Weights of a small transformer language model: RMSNorm before each block.
Each number is 500 + 50 x the weight over its row's rms, rounded and kept within 0 to 999. Layers, rows and columns count from 0. Numbers have three digits each. The size before them is the row's rms in percent of the matrix's.

# down: layer 3 MLP down (transposed), 2304x576, rms 0.124, rows 384-430, columns 288-431
# up: layer 3 MLP up, 2304x576, rms 0.141, rows 385-431, columns 288-431
down384 102:518451488421556529475578451416499528569560500582568477458529549413547428376520585507557554487544501474571478517468445516438496439496517525426540465511531466543506552549477531414492426479600485487527522551500505407499542487407545549466570411563531548485452463506513538507497514534493529477510492417558540631588515555437498524474493526494480501450394537460555544459516546512518527550567521529522579468460560504470482591460510553379538
up385 090:472612424466504526511428515501485550587518525469491489512448442466440602475563515489547490485493466526585559493638482534591510420468498534542547475450555452597474465483536502551504526591539476520493458482468450537469496402494368415443524507492559517467473532536459509487564444372511490532498473525538410549527555475419556561463522470549530478480562496389433393479554555434527513507454467527436496438540434481440528448464507553518586
down385 093:430439447470424528595483365453523466434503491517433567531563531532507524428485473437451467583528482410511525588651423502582536602513499557452449423476547519448531513441471517528469394510522533526526442502513521533532433513514536482515527457569493466504516460453462487496494535483500530518473629450519451470433529515496584411481517510421488495523457461502474620506420348489454500567498552506534497460531506485506468542470494472406481
up386 097:414497518484485485456486499529466454495581550537529610540498518486503580444543468476457474539446510536510485466412457587536499484393600464518522405462465438445605463469416568508496412549507458538534521541492443520588457421422613509509530531501505429605614519374479521505476523522534556486528488526460445506499437531577484476492508535502476490440537448500566402452450535529501527454553495397432499498532584455488395446539506519462450
down386 101:424474471500446463515512441432602585562553422489450512495507511478464526523512513646555522501514481534593647570437572606509420493576543539524444465501474505496503522491564491530427556494505505469436447569480508524483504588454477443513498491467586546461484422475395506554467553515423535494598509555628397448532486472521489408468500488522552536395415488416433533519482460499580455468510445562468515507500567591571528534495445431499509
up387 092:509528489480578444566429545619536463496410506458448463500513594516565480488587504472483467432472489523494520468563533446510491595445445527491402602450467468558496545585474504481484478479570496455435506511496455597522396490424455482505542596466558447535545363469559452587587581539564538589455443576468505515497523452499460417467556507473525436532481475480477399448509526524481478473576454474556521576466547515444507441606535428547533
down387 092:493481580472543509539580436444504471613592480495475560470390468542586506536619498513461525578466414549429517532471464503508607423581493471478546526526493494508467359506482464570475511548465547634471501390518457481427554525450504505533427441526498464446531546423540551486546499490490428460507475508486420461482474532500565484445423459566467495443572529583495577544598464441478507517406428375469512563469482477477468586556463436552456
up388 095:445502481454520541556583603490653544419566519528395537573452431438500539524490548513580525551471428479644483528456507562551489562544529579481491457585452533504430488525433456499420541459409524562474555517492446504536448490459531545380517430480446480547465512413459481561534529482517466531448433427551437496623520499510523502534496442413471453442511463359555517499520444564483456554553480448550440428395448548445485461503475569489477
down388 100:483506519505520496576523479467571403566431438493562520483470549502515495574591573546452452480524543464492585492602416615580423503457501487540568522531580506429495504438544490516496542491522496501544411503512462502535475519590382470533490399498521472464445470586466551531466534489427595540500564490490500441496462557556486487553449542521535493585505456549527505569443520523460505466501418520451538451537420522508560452472505543595559
up389 097:523454458479433483448427517404477587490499521497527397429627527497385558561395425498524547464497514543368478476482505544482491489429452484519461545487460590520468445499474443529565481519507518505490492474451406500407501449569489518575596536437509538455434477497543573608477576541499404566478436495539439518584487475488522524454479508418534527505511572469463426540420551493477570407505583474501516500493545482454462449498536510500357
down389 094:520438528518499522478578529554521482507566467500537506526461465540579517420542549500508390480445556499547548448493533419423467519555478610438439452521556536535528452510492457526417523450429506414429493448552556489546533467483417555467464399506566563455455491465438517477515413463482544489567538653456534476469431533564498458464496518574446512480457556570484559522480439521478517504484497459536474438503510554494570496453477417484532
up390 108:566496504493547435526444598424462563514489503440491542512486569523453550595620561537405535441510492448518453477472478458495522486459512536384532496515451519458515371462479565516457504447425442530482556444575495465484440492587629480531536388520506503554591488571498505518483537443455517456489578523548531554515528572481482526505523392441532504492540484539546469584512556606544506506542422492419484501442525506523445463416433518513498
down390 107:551504521503479579477477485459561567418548464463437460512506481482469478527531538575446448495556532482482456467392460470428449504461494509448427535467509473498504510572583506434465629437554510576535519475502453485475591550490550579509468541464531455508491580480504452537556498554584561463474534445465540506578602459472449425545439482483490506559434583509526504487515447548428536487527525447506539518577472517476487526549511459494585
up391 099:485535463545547451534543561469514515479440550466314463455552538513543551580462572493539528544476488543481463519531579463516492477557399462417552508533508542480501496402494474562500533529464500558499518434470421514541399503553477472544514503499535519508611506458502582500419529460497653527473567454543523550527541549511463473449411548387523532497542570576452426493516571506487483533537472485454536477547442462579493457418608513539455
down391 099:444442414491446552445424503536441641575437494518462469525480472532458425458515461507506436541542513506483473506511520454511512510502562550529471505519517576565453497465499408524533456526501529542440515427542562399537433525453491521530403556589451598481465431597508537451486478498492521485554481390543472490448467494538497446521475474522412575575512424549518492515530496521459486501566522521520470482466556533541468600536513513413553
up392 096:403550565517507500459466547523496509511508455596395477550571477474535550455428448520475549598463528482468467436596481581486438472457510529501386452473509544425454429541514510500439493465522491538461485401469447566487499461503562491520545529491351528460438457555499492397392467485464445496540484536454484510456512431488504414526577474545512541562442483461428437555525483451540464488462499471515541551444526500456500465486471481450451
down392 093:607496529453472554512530596569471423381523595455484474373480472567514514516562520447462409429573448552582439508559461425455535495546449535458533589551540444491491569431525619527574539441531577497472546529517484496498528502509429506468493442495576495438493477397468478519499465541531478463430488483527424480403457552496452543475374501476539436483459434455530493489412422512528483530517441523557530425574459540559568503486505536510483
up393 101:510509488539429478523531522561542515504587418524468501578571465547413399561444514486494548626566607545487463514466552503552551522492459514441509533439470522436445492446495500466442407448536485457561501484589453507508530559518517422425504509417513438501458458481520537470487573581504448547435474519524383489472531438473521459422427535565439468371404476440469391414492588523489382561539405500538569579505525518489412479474508537369556
down393 096:450584507544555446529518509439466481508432539530492508538437455553497438408533507509480506416517522442541557549530462484568490462494502433450560528557429508589504448476500532573493453476579587490489523581562549540496498415536476475471509419487518466508563476463497437512497494478538481579515504542569536485567448411475468435562588503416573476539470530543552486444535512540515549384396498595444489459480450587501487408533426497517577
up394 098:531501539465436441442492533535410552486485438504448555498508469604474406452501541513550440489548546477450413485482487602517574530530525595480521507501426421496441447594417542532509500381524569543505476583497520387529554482505518516475402469464405429412449602414469475495466530497458465437545488500530495510467591418547516482481460567507472456497414546529476453542579573571495591493501491553500540483545601547485541464496432477502490
down394 093:546544504485560423517406559481525569528478547497462467460540483535541534453526487525380452587549478481451547518832515467486523549426517457492486530575566518472587543511554527579460483636528484422494531471525464546554553488634550492423480534450506504430537480488509443542500458455505433480447511408508584461409545551476526606478426470507539517474477538502486564447564502532500518491496483412487445501505540579543450480516432557348520
up395 098:461533517452494472478440610452472415524435412518553505462462456643534519575446399538570505572489491514429468487469538577554404477455541503393497519518492450489525464427442635458460518512529573505534562565482500529435454575592453503539457539450476525560531555520511544583453607529476504490467520585372342535622442568523454476470493489383530537427480456455481482522456557547511585513551524523535554549424396446445397556414429498549480
down395 096:557465422560466566571561463527551419559559518451543427515451485485517492496559509465438444505625415494517541537499492560485523513426452494511493453541545534461525452495531426426430544572468507480461547498472597560482486549425475482479545415553588548459445512481630580438471422462480436491506500416519484523508497490509467480524471514427618551519529488510526488512481476448549497562453506512516533463519393490531469458545474521383516
up396 102:360494417459464525476462512454545503515551503445450534569471510565486554499511559476514455535515513444505558513425502477632504476477559532500513524550565477562468544342452434513486503490451550520481530572447549480422479517403521426441545466488455535499419556515452476512514487497523501474510525408572458404463493472389466446475571532506457482516495388559579528510568533485500421463618478411506582471479528554578518471474450472419574
down396 111:504464520495444536414464471496513611453446479477570601581546513457460498520560451490593512470518530449532488522587621432521531484499484589609497510565480474580489524574479485499550486521498464519369558421587454441382521420447524463547606488497502504471533456586488454503548538482422468406377493545545470600533529445463497525503452441547460577546465461535543542535527446515503531432471487516525480488384462484436577387520463523512435
up397 108:465558444427475539574435515472541502522570554472406583555443587519515473568527608466550412520493527448499450448507610355464382640538583516509512479405424422445543553530488438531577514433523476433560507517424558492500443489408384563510478556481477571550497475473495505411464495490514532496547444432365585492478521480507487492514427459533545468537526545433480475535482474515508571524472475617428439372579572523569464545470501483513478
down397 103:504505523484522506463537574544553492482411485531480529432484474493542515537480388453485526532469519487547508626530423574466543434451567591458568511575474480550393548420476444529407491476512475590574555500537486381537461476491505459466536518585477564419478537518429488445546437451543565430521518490502521505456414507518483545515483521440551509493535556439524492586499429500523473470570446386529478467393529499515605598432529427415509
up398 105:580517379448421547585462386481488471548459505549523410567550518567557528539538497471517516501521437498457508560360511461507509430512519526467452472430502507546521427588492478436483550453488544466483434403429499574496541493455447454531515405450489502481364556480509481422429643585522489465380515540486503567494503467486535510425473529577529521530533457488466408500502564548523519482583425486544591528461487435542549475487487540441408
down398 108:388443561520561489469512567519477528523583458514500491542534550447550455409492510514510430578506534413505435490448521492560417425528505527449598531473529501537438498533554492447557527449447437547556451530439502532538409532489556577569562596577482562454444542468516497463586513519527484416552652490515474549531491522540451478501466554491429548547463565512496514506513593517517482453405528513488443533432550498502502417455449556498522
up399 105:502472425523486457508513534502550516496571507521504536551483556448586578494478460500397534463551470419620478510447511337463509537514453566476472501532529453527532481487499465460448487482548524506438434520587594527550424498537547407560587485482472540483525409559462536529427505520566565508556555499405561424480556464462434451491535482568451562535484467575459482531507492525490389484451409481446499479515481511595452579445397447439474
down399 098:560499561492516449497382441495553510447500573438485547486525512493444531433504411396570489422526432492491609526424492546483437378498499574523415512507427522543508537526510498470529520515465446459598515475476575480477540512566490449535517418442527458547539655409431522497526540481506546531480488528624458629497484478445551581512451541410554427491431517554495505476486497424500491479436474531487548489499459499494392532569531497548549
up400 102:465492499410520511536463467503469448466515531490469460483542508475522469499473480413585502538526535472584458514505444456570491469559481527509554437468552446541500568487560386534531433532527530445488403464550489536458461492511511483612463601590552450526536513453567516468499514525492417523541412541573531469583485523494573490427469592462510493519520534619562424463444513560550410471527472552594475530537483524495592553544484496509555
down400 095:524540479457484520464451501489522497462593481526517589474445565471504480479531608589487469470509452494454495442460505573443549444518521440562574453498487561598499489531507557510485556485515497466520509518479515437554530479516513554497440565564503556518469432575506457451519425543502610478496498404405543469400545570535515490582558483460537455487533452530550504443474486553475562493430533533388523528444493521555574488481447498568569
up401 098:445461451523558437522557468543510492502456402472514571532555465406534451524478476503492546493574527537538495508515525482514526483506560558496459610531398431543447576429587486540521544434501486490580516572561455516488496428465409518535521523421426466483528438500525449475557503537459483561552553450516433524506607447494590537496436524530570508412460470485512504506582542483466437503541560460624455508414521474477544576516520551402482
down401 096:628539484454502581536494525546585558543455587479481403539429504505510534433550503478454556506540509528506453520305431550529522500499468530532546456461476460490462458551514471420481462449430494485469536467559484478448530436542528502469447471465532523479438581529484433536579470494523549539562459493506512427495462603493542515485531566497423497586551471540465496618519485532484585533502466499484574562520565483471553501423432470501470
up402 093:594570473513419466452472464507466556556524531537497521456465595537499419512460462513647513445490481510569526475670409440422538471478488542506504495484598580467439543554460472439435529442416448547459500469556511517484511442463567530569488464470492580534540551440539481458547488568539512514518496564589590412427522375483558465535428559461382515446495569484571517454484531513520591554495590527542470463599423534476514495519564610507509
down402 081:576531468465448471470497470544556568531577500636485466435602527499463453461443417497467569491499384499558518551983477502485491506478510502501515510531531492505483448506496477497497538490502476458507446496539637589526572503580494547514482512451490518524441509512508516501453523498492535444503559494494609465462510590467567495471448467568472419521470515509507565465461453543473449465462524438450432538451525478475575491541520560454456
up403 100:524469556506530448500495501538551510567469489572471431541496629526464487519528413527503510618359542458442554530517400533550526540550498483474491455520479414436586507466504527399388495475553521524522497483451550602435503471436493440560545518413510468455495579470459523524479479541548559534548431464565459573444517481471446613483474498554430440517517466574397530496433471464490474518519566507532436577443562561532479449458548546499383
down403 094:526509559540512527466508530511513459504507475469552549474532462457587493494507486479513558397525460495537465607534557479442436513580469492475554448517494538431429512493500433500483483561525553460494524573567507492537532469492570512520489495546458559470476512498515485520459468500490528543446503549525564509493517517633379484513446533542557482443503518453599428438497491572454469611537535518493596473498466423530550523603497528435560
up404 099:487511550555465532451446478503447482590550428500496491495600511605543592486513473466585486545595471409523467433697510509438432453553537620491543519391402481569523452563441503456431501432416476504630465483576458474546498516501535456520469422505498502405562500457496522488491565509415508494503536504497465516550522621548554437468576522510572487425475581494564448463519541498500625508496510539552453504496428540463499472480485492467445
down404 098:460439469446525465506535501440581492441447504581450472529503558496520510478498512549386473541453433532444448476318507458568487589438491505513462580509509442499448565430514442451564451566493465507478455491457507499471483449527452548513599520502622493554489585473494594557530444444479514528528518434463551439497519417476498379430506533551383546461602422481565511502516495519543426489566472529455492498445498532579470448553474503496578
up405 098:474478483491492496466501498494478568536427403371534463396531522558531555558590626499532460491552539496448491579673482447538412439565483486476558622442451431546459540442499531512441516512477462616548447498453449484377599475469581535467475602531426450517521547525586521526532482526547505477546521476568443537470478501513446488500546446539535480445477515471487472429497497395431531529544501461499516542590516512517538492591431524452474
down405 089:443537500552494518492483517480478499459500492519442429541440591455449477465490476517435597432453476543492430489526532454467477521479487520519477378455524480535602505531527467419523516556507570431446449484533541505622477528518538558569548452554503550528578502563565572538510420507434555471379590602431511477535497479546483486482513554493478473395575445526506500496554510484557426457490545471450536475543500479496511579464508584551475
up406 101:473393464585497556432475410408497465500446473522502525497540461652483553413497509521423443576510505511437423454483514479496536446458568472461515487477464497461523343462494564498483498384547470551538523442462532624585450456547439453501449503572564431408544572464540507574414488463584475432511530490569543517507503472515509453532426590484518578430442517554456439533490531439491449631505498501491512527571562508549544460453617502599501
down406 103:574536571500533514522489610347458548546535615495507434536525461566440492495504540552589505506547462434563543519530569419470516513436518472475472418565519451373456531550405470576621547532537470558545515490478541492462487585575454475479408474452451476419519490540616475505539491543545463540497544524527474454583519480453553486475356523527525449493511529508530528459559424472511452430410548418510514553586466443444498504486511465593514
up407 107:563472621538471467493459491510556556476504545462507535465490462507477525535461463463480491477475505549478518394442473579428499527585543587555536509610464426601451509482419563421551486527475525506485505580473523478455391426465454493535500431368468473476509549511455485406472447463475511508491520465456505445504548428411533459460475512551511493529521494473452481514512508592512576539474564493491483473593455496534482448452466474482500
down407 098:558545510444550512437595450492587533472515454511548527401536398608485558492376492459522378561540477560522531520442519543537476635522470484509488400523567485484424483498400574461501552527534495576434532482511529501519484475477516491444535489537465473529511570487357519551464545472511395504559472521510453459467526534534573485466432524513520451511560499478408518486503437622559452495550515452504516489525494371560490537579535520572473
up408 099:452515548458516572515586442513601465534457601526491555454498480567501541547444500443459543510536496541439464545432478492467483519444456596562443531603518476545557461528500600467570493378544484465436431547476499416469496572499528425512537599540563471449554441501546543431520560518511427470517531546532506501508524474542558512505583440507473562507513453417480482533464444476507486437578488551492477547533513456485599505451624523465444
down408 092:521516501392519404528513458437409551449469507537500571499477463559551499540504533501434508483464553493578473510509516498427526489622524486444541527531432518550568574523529453518451579492516475585520467439505462531588476540422435462430553467526568471449452497390469439505491483464607469520530545394560465535512535493539466490594399590485471488614521504501473495490568514562523467570496344481470554489577462505443405497483478503474544
up409 107:554549542543493506404471558550454449503460434416588542519486507436450518413446593349588585579534440524537453571441519477452543537588586387519479422529456500524468514490580496556447513498492494517407569510453536490612488465454499438395500412488501571535459646618616431590590459549539559473470507506482505536589432452516391499431499576471507561480438434488504461491394501475568517404478521530542545571470393429522525495455457490469465
down409 105:561524502430486510502481473502520526512586527539565527641484532438499516626506369545488465499521564402520440484667413531522435509474540593525457505465445497508421524539553522516447517532462461473499523551466555521543476476403415482519409470530511473574489497515487516370579545460519518450521506509552480418513533473503433480494410531571562500537541467476484552495490488487522406584453550531474484583484537570498428543493449448590479
up410 101:511525448453541536521498489413480445486497538542462522564535519536533442448516535446420506541582529446555567513491543524507448540538540447432565385459415555518473501529516531501537429529496468502481483531541559507502533467444495419517435557554510534531559402438492440430562582557407429549456501537531452526508527417460463550521561578540412520603591567436519554471509519540595524618458571509519466489466604502537512495413454453503552
down410 096:560504530580480579473504529439518518439534415437494409490509474487541538496505475387549475369407502492549468370519428498509427531534498538476473527475477511571484492451516543527495465453470524501535451461523471499511611423466509491538468500372648486503492484485423525500478499513567521439518501448581449478446493475467450465445423482526499566479535416479505530518497503530390403524482501517559533565468457549535433468616429500537518
up411 099:516551511491541464490552454525566381538433535443474473482488554495427519556465492491481469439555597494533447523495462453593468591560491423485515543369565494469509583518510583585574494475529535583568593452571439453563482552494517461499473463431508491515500535527530403433576500515536472464508447498493447474388448504505459463418453491548465551466510428448594533433540515542520493428464460478436552533462476539483497552507544443464537
down411 096:481517585420543558577478556503524477557508424586567516528507418560495478528443524450548553481473475501501536433574569529436520509476535530476432423509513521397485478416599392538530566565493436436469477488589490459640505462503493470480492473535475447434557490511517536415551534527476590516487477575424526460470562523525414535562522523597419541624584497514463416504457488510567403550510454410468471515537470470495501462582537468482548
up412 100:522493476431544628482451487566444542522540480532529546561457536482508402511510385502510512449481518497506531545558567408487495486483470552503423464493527428529401498562476528462422472488444476520532464458494392483520463450401549479484562466507475516526494453493503592350491474598539554518463557458509546492482508522537457623483496459581500441540474516476491504442498567482449495456461438543533540413513486496400447436494477395558522
down412 085:524470423422514453470498497509522504467513489452481483488509482469531482517423495502471564450521454519453513615999509474444405549475449514475478468505514527552448491471520416432500521529474468512460533462468570489476482496493473566435564536473494549491486484437564515476476493596477522464510492514535501561493515491472568574481453494481501487485544469534565680510529502462446471489457478457496468505524456494437504475549567494515490
up413 104:544571593454535502453504594495496504532503440506476545472499414497457544536554477474504538497467472512460563505477518503493446434507528532579437524504541544425460527506415539456519562503586459440435513490384440421534431428462582464507507423463416508498548506534486495475518567487501506481449542486466565480441488480495503573601536510497455620470537561456458584502464486458587467506431526484550352537414563474512473539467452496448434
down413 099:482567532525410596477490605479590477488500501400508496480552507427494631509492501472454491474505601528484546529534470465474468473521464456532512464560529579449437456677590528504484525521482511526448572531602545469508581442489436585513528481530536571547480592467521494555515548472532593495439444470504493585528541548501503523441478441424481508513459469545491461428543486595554442480516550518511568483453447495556572500573493529508531
up414 095:561472472474515571516576524474557583480459467424511509517456441567538566592449473393488493573483443518469407540416542445467407491520513438529514449467534490531581452466464453493489463466435601587468540523538481506492498525511538420458509489476486454440461508551595524466541497540498507450542441463477559478411475521507471518528465467471476507468532459493478456492502586492513461517500489505518542598496488522492511470447587453512476
down414 095:558552492601523508464464422586490515519472468413520517524506483418506455502509553506455535544538558451447614538652484587552527590451522537492452455471459452440500473570493532409602490447507491463516473516489522467507423482593560482434503475525544547442469518521460508489418413509485461501440512507509420538458546523486520471556508476531479451629446442513586520511547454540528491472527455499490458572498412540495455426566452516461498
up415 098:472518589543439517388513453488453561434495469453427518643553464551496487471511429559541456527560578496566418513508498403598495605462465557459507468469499484469441506488483522543479470436500529462527478454570581450509533419574642497439402547362501560559535542554432424588518586517551580483503580581510394498419475497553531457573478490566503475521517484413570451542589496563425500544500467501441519422464501452409507496507556452409518
down415 091:574554470452481594565475511548489510562470487480638428445603536437447479437513519453459532485461469585391494542604499589485487490481449522475491526462397490409491502463560490494416512513468421476496451641458436500463424481503502383515527502555544417541494593457515503431536481531486415497530442530449554489557513484443482514464481463478517451516499522576557497471480514530516443405458515457473576536498510578525517491501400483547479
up416 100:476450540567571521419459548549554560485570545521463428430527579506479535507542496506566435527563608469466498556442544500503557470399435482578394630561468525504481469369455411562495515571552498494487456472475457498422566531503484473439447560497520548399546506443495450446466506524441437449508433607464498476577570451491429554493467467445527385494628511470496503420421462545574443546558513500485559555509505416413481482495536450491439
down416 108:461497487439501473469533608468458602598416543561425504417507511560506545446477499586470551532594635533519537484424520447554484493546459462435503472494530499426503569528440533482540453533435573517534413463442645472486547528546549508468509579612558457508451520534479485500483498508577487453500495430554560433470558513433595497506541433463478579556472537412506515467576458475429559518477485534426548470469475501477460529487566508453494
up417 102:532462551527616571487564476517508477545476468456475487564452449471464589459447502499456473480443581484510495523567492583486630536431507468458461443587476408511504556492441455489472449474420527543537549626495443413487537419534477494489550570515497483518474513459464489503629491456519459470559446611472456530457538435497530538560458499465490533586487435505457492511495437401505410458585542518586571493481554522503439546512531517594463
down417 098:522548496474515441453553495470523469479547525454540502446549508479577508523462511524459590395582520539590606506378464441439500476519568486503452498414439510523490458501469446492501496501489511502491531537490594564580559549461499576469447442533430455513474537475384460601517488473558543570543501565480532516527486532520571430513517559452580452467458541465450469451436482552594531537497481510441500538549508438564549481498365483469452
up418 104:429404500477545476446520574421526515515444451540510421529399456539441532554526503442561470483448467502465506501475463423472488468536503623392486489594492565517544497497476456559550442502321564508444499566496495475595466541451543517431595520461502511535562447528425460403561546495427443564525532477506500508484572517443517422468540510516524462521504465564512452505496508537460517483481507516534392415506469529547545523441505512369517
down418 101:496502551565518602556375497411579478469545509516519524470591553482450475469525490468412491457524556531466508515563507564621482457540461506548537520515493439544468537510511522499521394476631539474537576474445558601435429410508519463568459454530490494567511486515494520486499456421448511511445565475497495503479429417481525517516491497481557599484528536453553482468501518485479472488517479572539510442519489451459407429538487534469540
up419 109:405494572483537499510482437429523554545514477531514538416467504516497505503490480563460533536637511396557503416433478526473472534501438524460543481556369432546560548563454506583501507566521503556459459537506489469561465421509431511540557456495415469468485472435538491491545564431492460553484487451589471484395455568616467458487533521494416446550584407536579528517498499495451577471418504543486522456489457586543511472518382532452504
down419 104:473563530500492571549479442483412550560494523516464486456431550511549489498444609413553482527573468566394490619549496505537430537430501557543498474502487403478512578482459447509500500487521495498450496563514484568558555480523457514565444395495550437499462487481526543533507374520433510531445554417505567466504497557481514509536516498505527508534479488516648435425458490526520451543542525503488496495503491449498392532578406485485529
up420 092:549585517571468391541533545517477552473512540556565533528495471516492467499483481523483645486557521450449456399566500486534480444527513529382507475512467530557498511588512592500552465402503412464517506487458481555434477559523424496484568554443542463492521445472542573539537438456563396509482525475564495596430561510575481428508449469519463466414575477564521496523486523582483429515502618522481448530542548556430520492537403447492523
down420 094:456433506432450528496540614463446486455637578424581572544483517505553456444485380497431541404533457512507505560458512474424506535539445511558539425423540493428560497371541450474518464509471500613477509501489457502512497549444513465559550511527516541534495452480495427505513499490568440575532495532498568525509555528533488558439503504481466533622498555361495409574449411443528513458499431511519563508472472485422456451473520422517604
up421 100:551509424454438413520510418490582396460590517480538444456451550509459499490516538512515555521512594539491520452521550516527490535568551443464476493522475584593453452488484511495498500460514568508407408458551426562453584563480487486545518402574544462599488430445503459551600483518494539520471555655552504401488531404580516513460500479446486526438510563512532491515514556516486532414561516431609546551519532450395472530504533384456481
down421 093:438515533474423520477557504513450456444486379438478558506433428419475481441508397450459569501447450496529504551488469593556551472490607563591452484489511518460487528565548494435461474481598495489492564548520556418618521443430575529472504451463488436505564536541461538477480528414441446500538377493464431453567464455493413578554470465458463492523507505466483503557530439497544456527548444515492548503478535580511543508473443611566445
up422 102:463524492487533508496505442453566576528509436497463531507451408454471537443443422434480499496451488500556495548489508403449560462483550479582402593461504423562494468564496423408479553481471548560509455528459512434407557499393437509562511449518475469434556469509535445437542441520468516473479499500494493474585522502498457532493415529455401593485550523522488421522542560511532586434462551536468454505533475454468510485469548508454460
down422 102:430523527499484482479495519467358542514494449416524493518487430463554473461588478513491574526480502520499431438300417532549476487569529468569560463455440490473432493485538465421567451508444547445595510479507496555581427426481524506613429581503506526532457426391440483508478537519499519457480490545537449472506591502450468567488425561567501552480448485485547619449464420463463505461576537504541531507584435507511500501505539553504493
up423 099:573454505438500440563486479614498581517544533535418498484402435482485527495499521507555495565506505446458445369451548524542540488484523418459425588551576484489435455502595602465529445390480456549502562542505501463489449473483450585505594516394578492549607447485562529458443522572441522503501531623604469485550611562499584435513414440511453498579458481538557542487399499485532494499401552460496491513604504465558539483493476500481533
down423 095:513484468525467510422544489473515501538466494488585426443496450486514572489494464485561530438576513476553551602766518443484545465511416548477488539472502459573450542438485475488469507533540483436521438446558596528521432494544479505482471517527528442483477488531600475476527500510536496509448545432511448572489532440420602435491490549419559551549520508505470505448389510516558463479474498543537553486600438450489539511522485454515499
up424 095:584453534490553522539481472436501477492574570492580624577446535532524439579548497474486481574520415491433534350487520555466493494542512469485378492467528572484518566535646627460487475515450543467536542487470511469439533458493484432467538488554480535508430565550560508458456492587552463578506573476553489528549513588511473456488520448457590463551509555460579457470600465464525386516483503452446490403491449493584561503397473448534488
down424 104:498487584468525523526505521557473515460498475571421475429590509494487522411492535450498439533532483548547427487543503560513494428528562527527534427490634473623552474626430476546516483532502513544445512464485565602507444566513559537452521562506545504639490503593459511531439546489611514464587561520564435468477541488481474524455428574586532512457526470617321489482544528537550534477561458516508528574520510495503409497508457513501510
up425 102:569525489474483526559529539557399615530596427511409530438503490546493472598471551463515478583464471529498514540468428488461393555490438517511552444539586540550535445470572565507571523497607489578608551450468481470446446477519491473563572516550497438578542493495511454517477375494511552496468519533477555439471440506566441555456534497432512556544485604469478459445507505468409552508493540599441468558522530515525460456484506547504431
down425 108:492521510515442449560500506436518562433496456391534500496504548466458527569546544525519537565410577486450563584525534515452462550466562504475440435458581468548563446579542421517504507454535544487490481507561463436521555553473424439539594475500494549404539497464469509556449462478495608479559439608461520487491495461551472558500457557565470426510573603482567483457464393555513522528526471459543529507545519525536588571491554420437463
up426 110:458471577403564489482503482463539506515461467534522543480578472475494471586449424481445521436456490419496427470535490543406511466379480438403553436472511442520518508548533496509454459423601506502460535450530486482456481476469469416562540528491454490502628503454610570480435392557550533493540411541523485420534432474518475464523546444440462425472439549520499508540469535622545573530559566478416565547518564411573535531473470526518464
down426 105:539540509485473464525527412506495522403498577619406491541545472521555522481596470498445522402504482559507461593546438464543422501470566487452403510439548442589530469561503543456568506512543420516500507585499470423539518547507472487468459521507581437418442545517506367628444524490483513518486552502487497506479490542550497371391494517544508455548454542412487496535499530519436482403538584456489412570487488515427544507489560472563531
up427 101:509494576423484607530444393588427487562460476576507526530519511525489525463536559519641493500562373564511479464509576429486481458491534491542578554422492458429430520420502576443491551538527500461510489479452544516522517503425502449486451520541566479541550523508492479517472560591420526587414531545448538428534501393484605513500567485502587501464458492474451477508537462536465527498488514564513503566456486551541531512458483545503528
down427 099:528560548384467468527545512489550547483438554561494559450441498446558420507488427496540468511535559496503418588489489511524482486513539477508408545530401513479469490504493483546537415519523561478493424523546478533476515471569520524474483490439524428510483532519563430584518568524422517439582471493481366560542468510519521475519519449516551552475490585549478429487514523526503451482491516483405478492492558489451535540487408457447435
up428 102:478474496516560487483538390505565475581457515568483535525510553521524437415476500446494507588588546493507572507481542409493582455477567396593470623492513464485394574505448512555509486518519451424525525474420564521556429502520449534623406517591513542453583610499464507539479505481539559420494498409538509448562517422546523575520386493435497482483574484516467541439461445461482476522545513507450523505575450447470550523446524486558535
down428 105:416506498573462462497474519500494526513502512518506614569576451464527430419469513509500437607490573549522487586733608488468472545526528435422578528491522601461468499532524597514567519431496523455423471509535486554406541452519509595468525540477507515567546507435585464517482522559504564509465475488487409457588490512506539458537495407487470513556537568533445612514450444418501529555480457482493526405534471438508534549519506585442503
up429 103:512457522486451514527461502495477483492510538522488462505500681463486548495528427396456462528571421477561456484527521486454495457485531434404522421525407503415539527504478555543488442593547414563524562531435474412534523438493536469450467474458505511523503510387509531479503529383503531541612480502522482464492453413552482502448509544438509597503479534492502464424539533457496548549495545568465561489524475544483473640607549503514460
down429 100:529419576525522538416450391461516506496490517551463508498516445490449489450521448558465518455480442554471512597423574586435487530504496494432487549618510538510493534503560578613516565428537475528575573479522524514548498512506523486529485524559454582466529574431447488487557543421563528502470482520553445402486442422503489484514432590400497563446530569462548585485447499528560508480528490594503492453574454538567489477592530487527428
up430 099:520549460432487452539452530435477603489464518560480447560472493366542516443476456545578497530437553534503490531480593569504458428487486485507539560548489390513533544568529558511476505543404495574511482527487597416525448536469584454499449477500488467419416546519468510459578511502558415504506505513547481452486455518372477536514526418449472449440507484546557413464532635480506439457463467485456507593485478515505443519443545463455526
down430 095:450494525510436443504506484572472544570510523460597569417476517442459596527542592537456456485457473518558499520645564415507507494521558549487425596442491509433539494495520425539432495488598430464465507460611439505443566451494502454493526464522388525500481474420505525410535519437528492486451547484521525549530485492607473557495534500500542591528511550456497607565461457511493402466482470458540443434571560475493496589570470492485587
up431 099:549519472468537545531457506420456487481428401489458598505531534474476429513451292494539504508493497537534509518461536470516515453563499496488523528404392486558501558515497555532421502524533420557491531523437493537502476437495560441525452536529433502460526432472486456439514519563485506482498560450509536503499423533501575594528485496483475500545539544502489596549510559485521479482500487518525535454526443478492507466534548438563508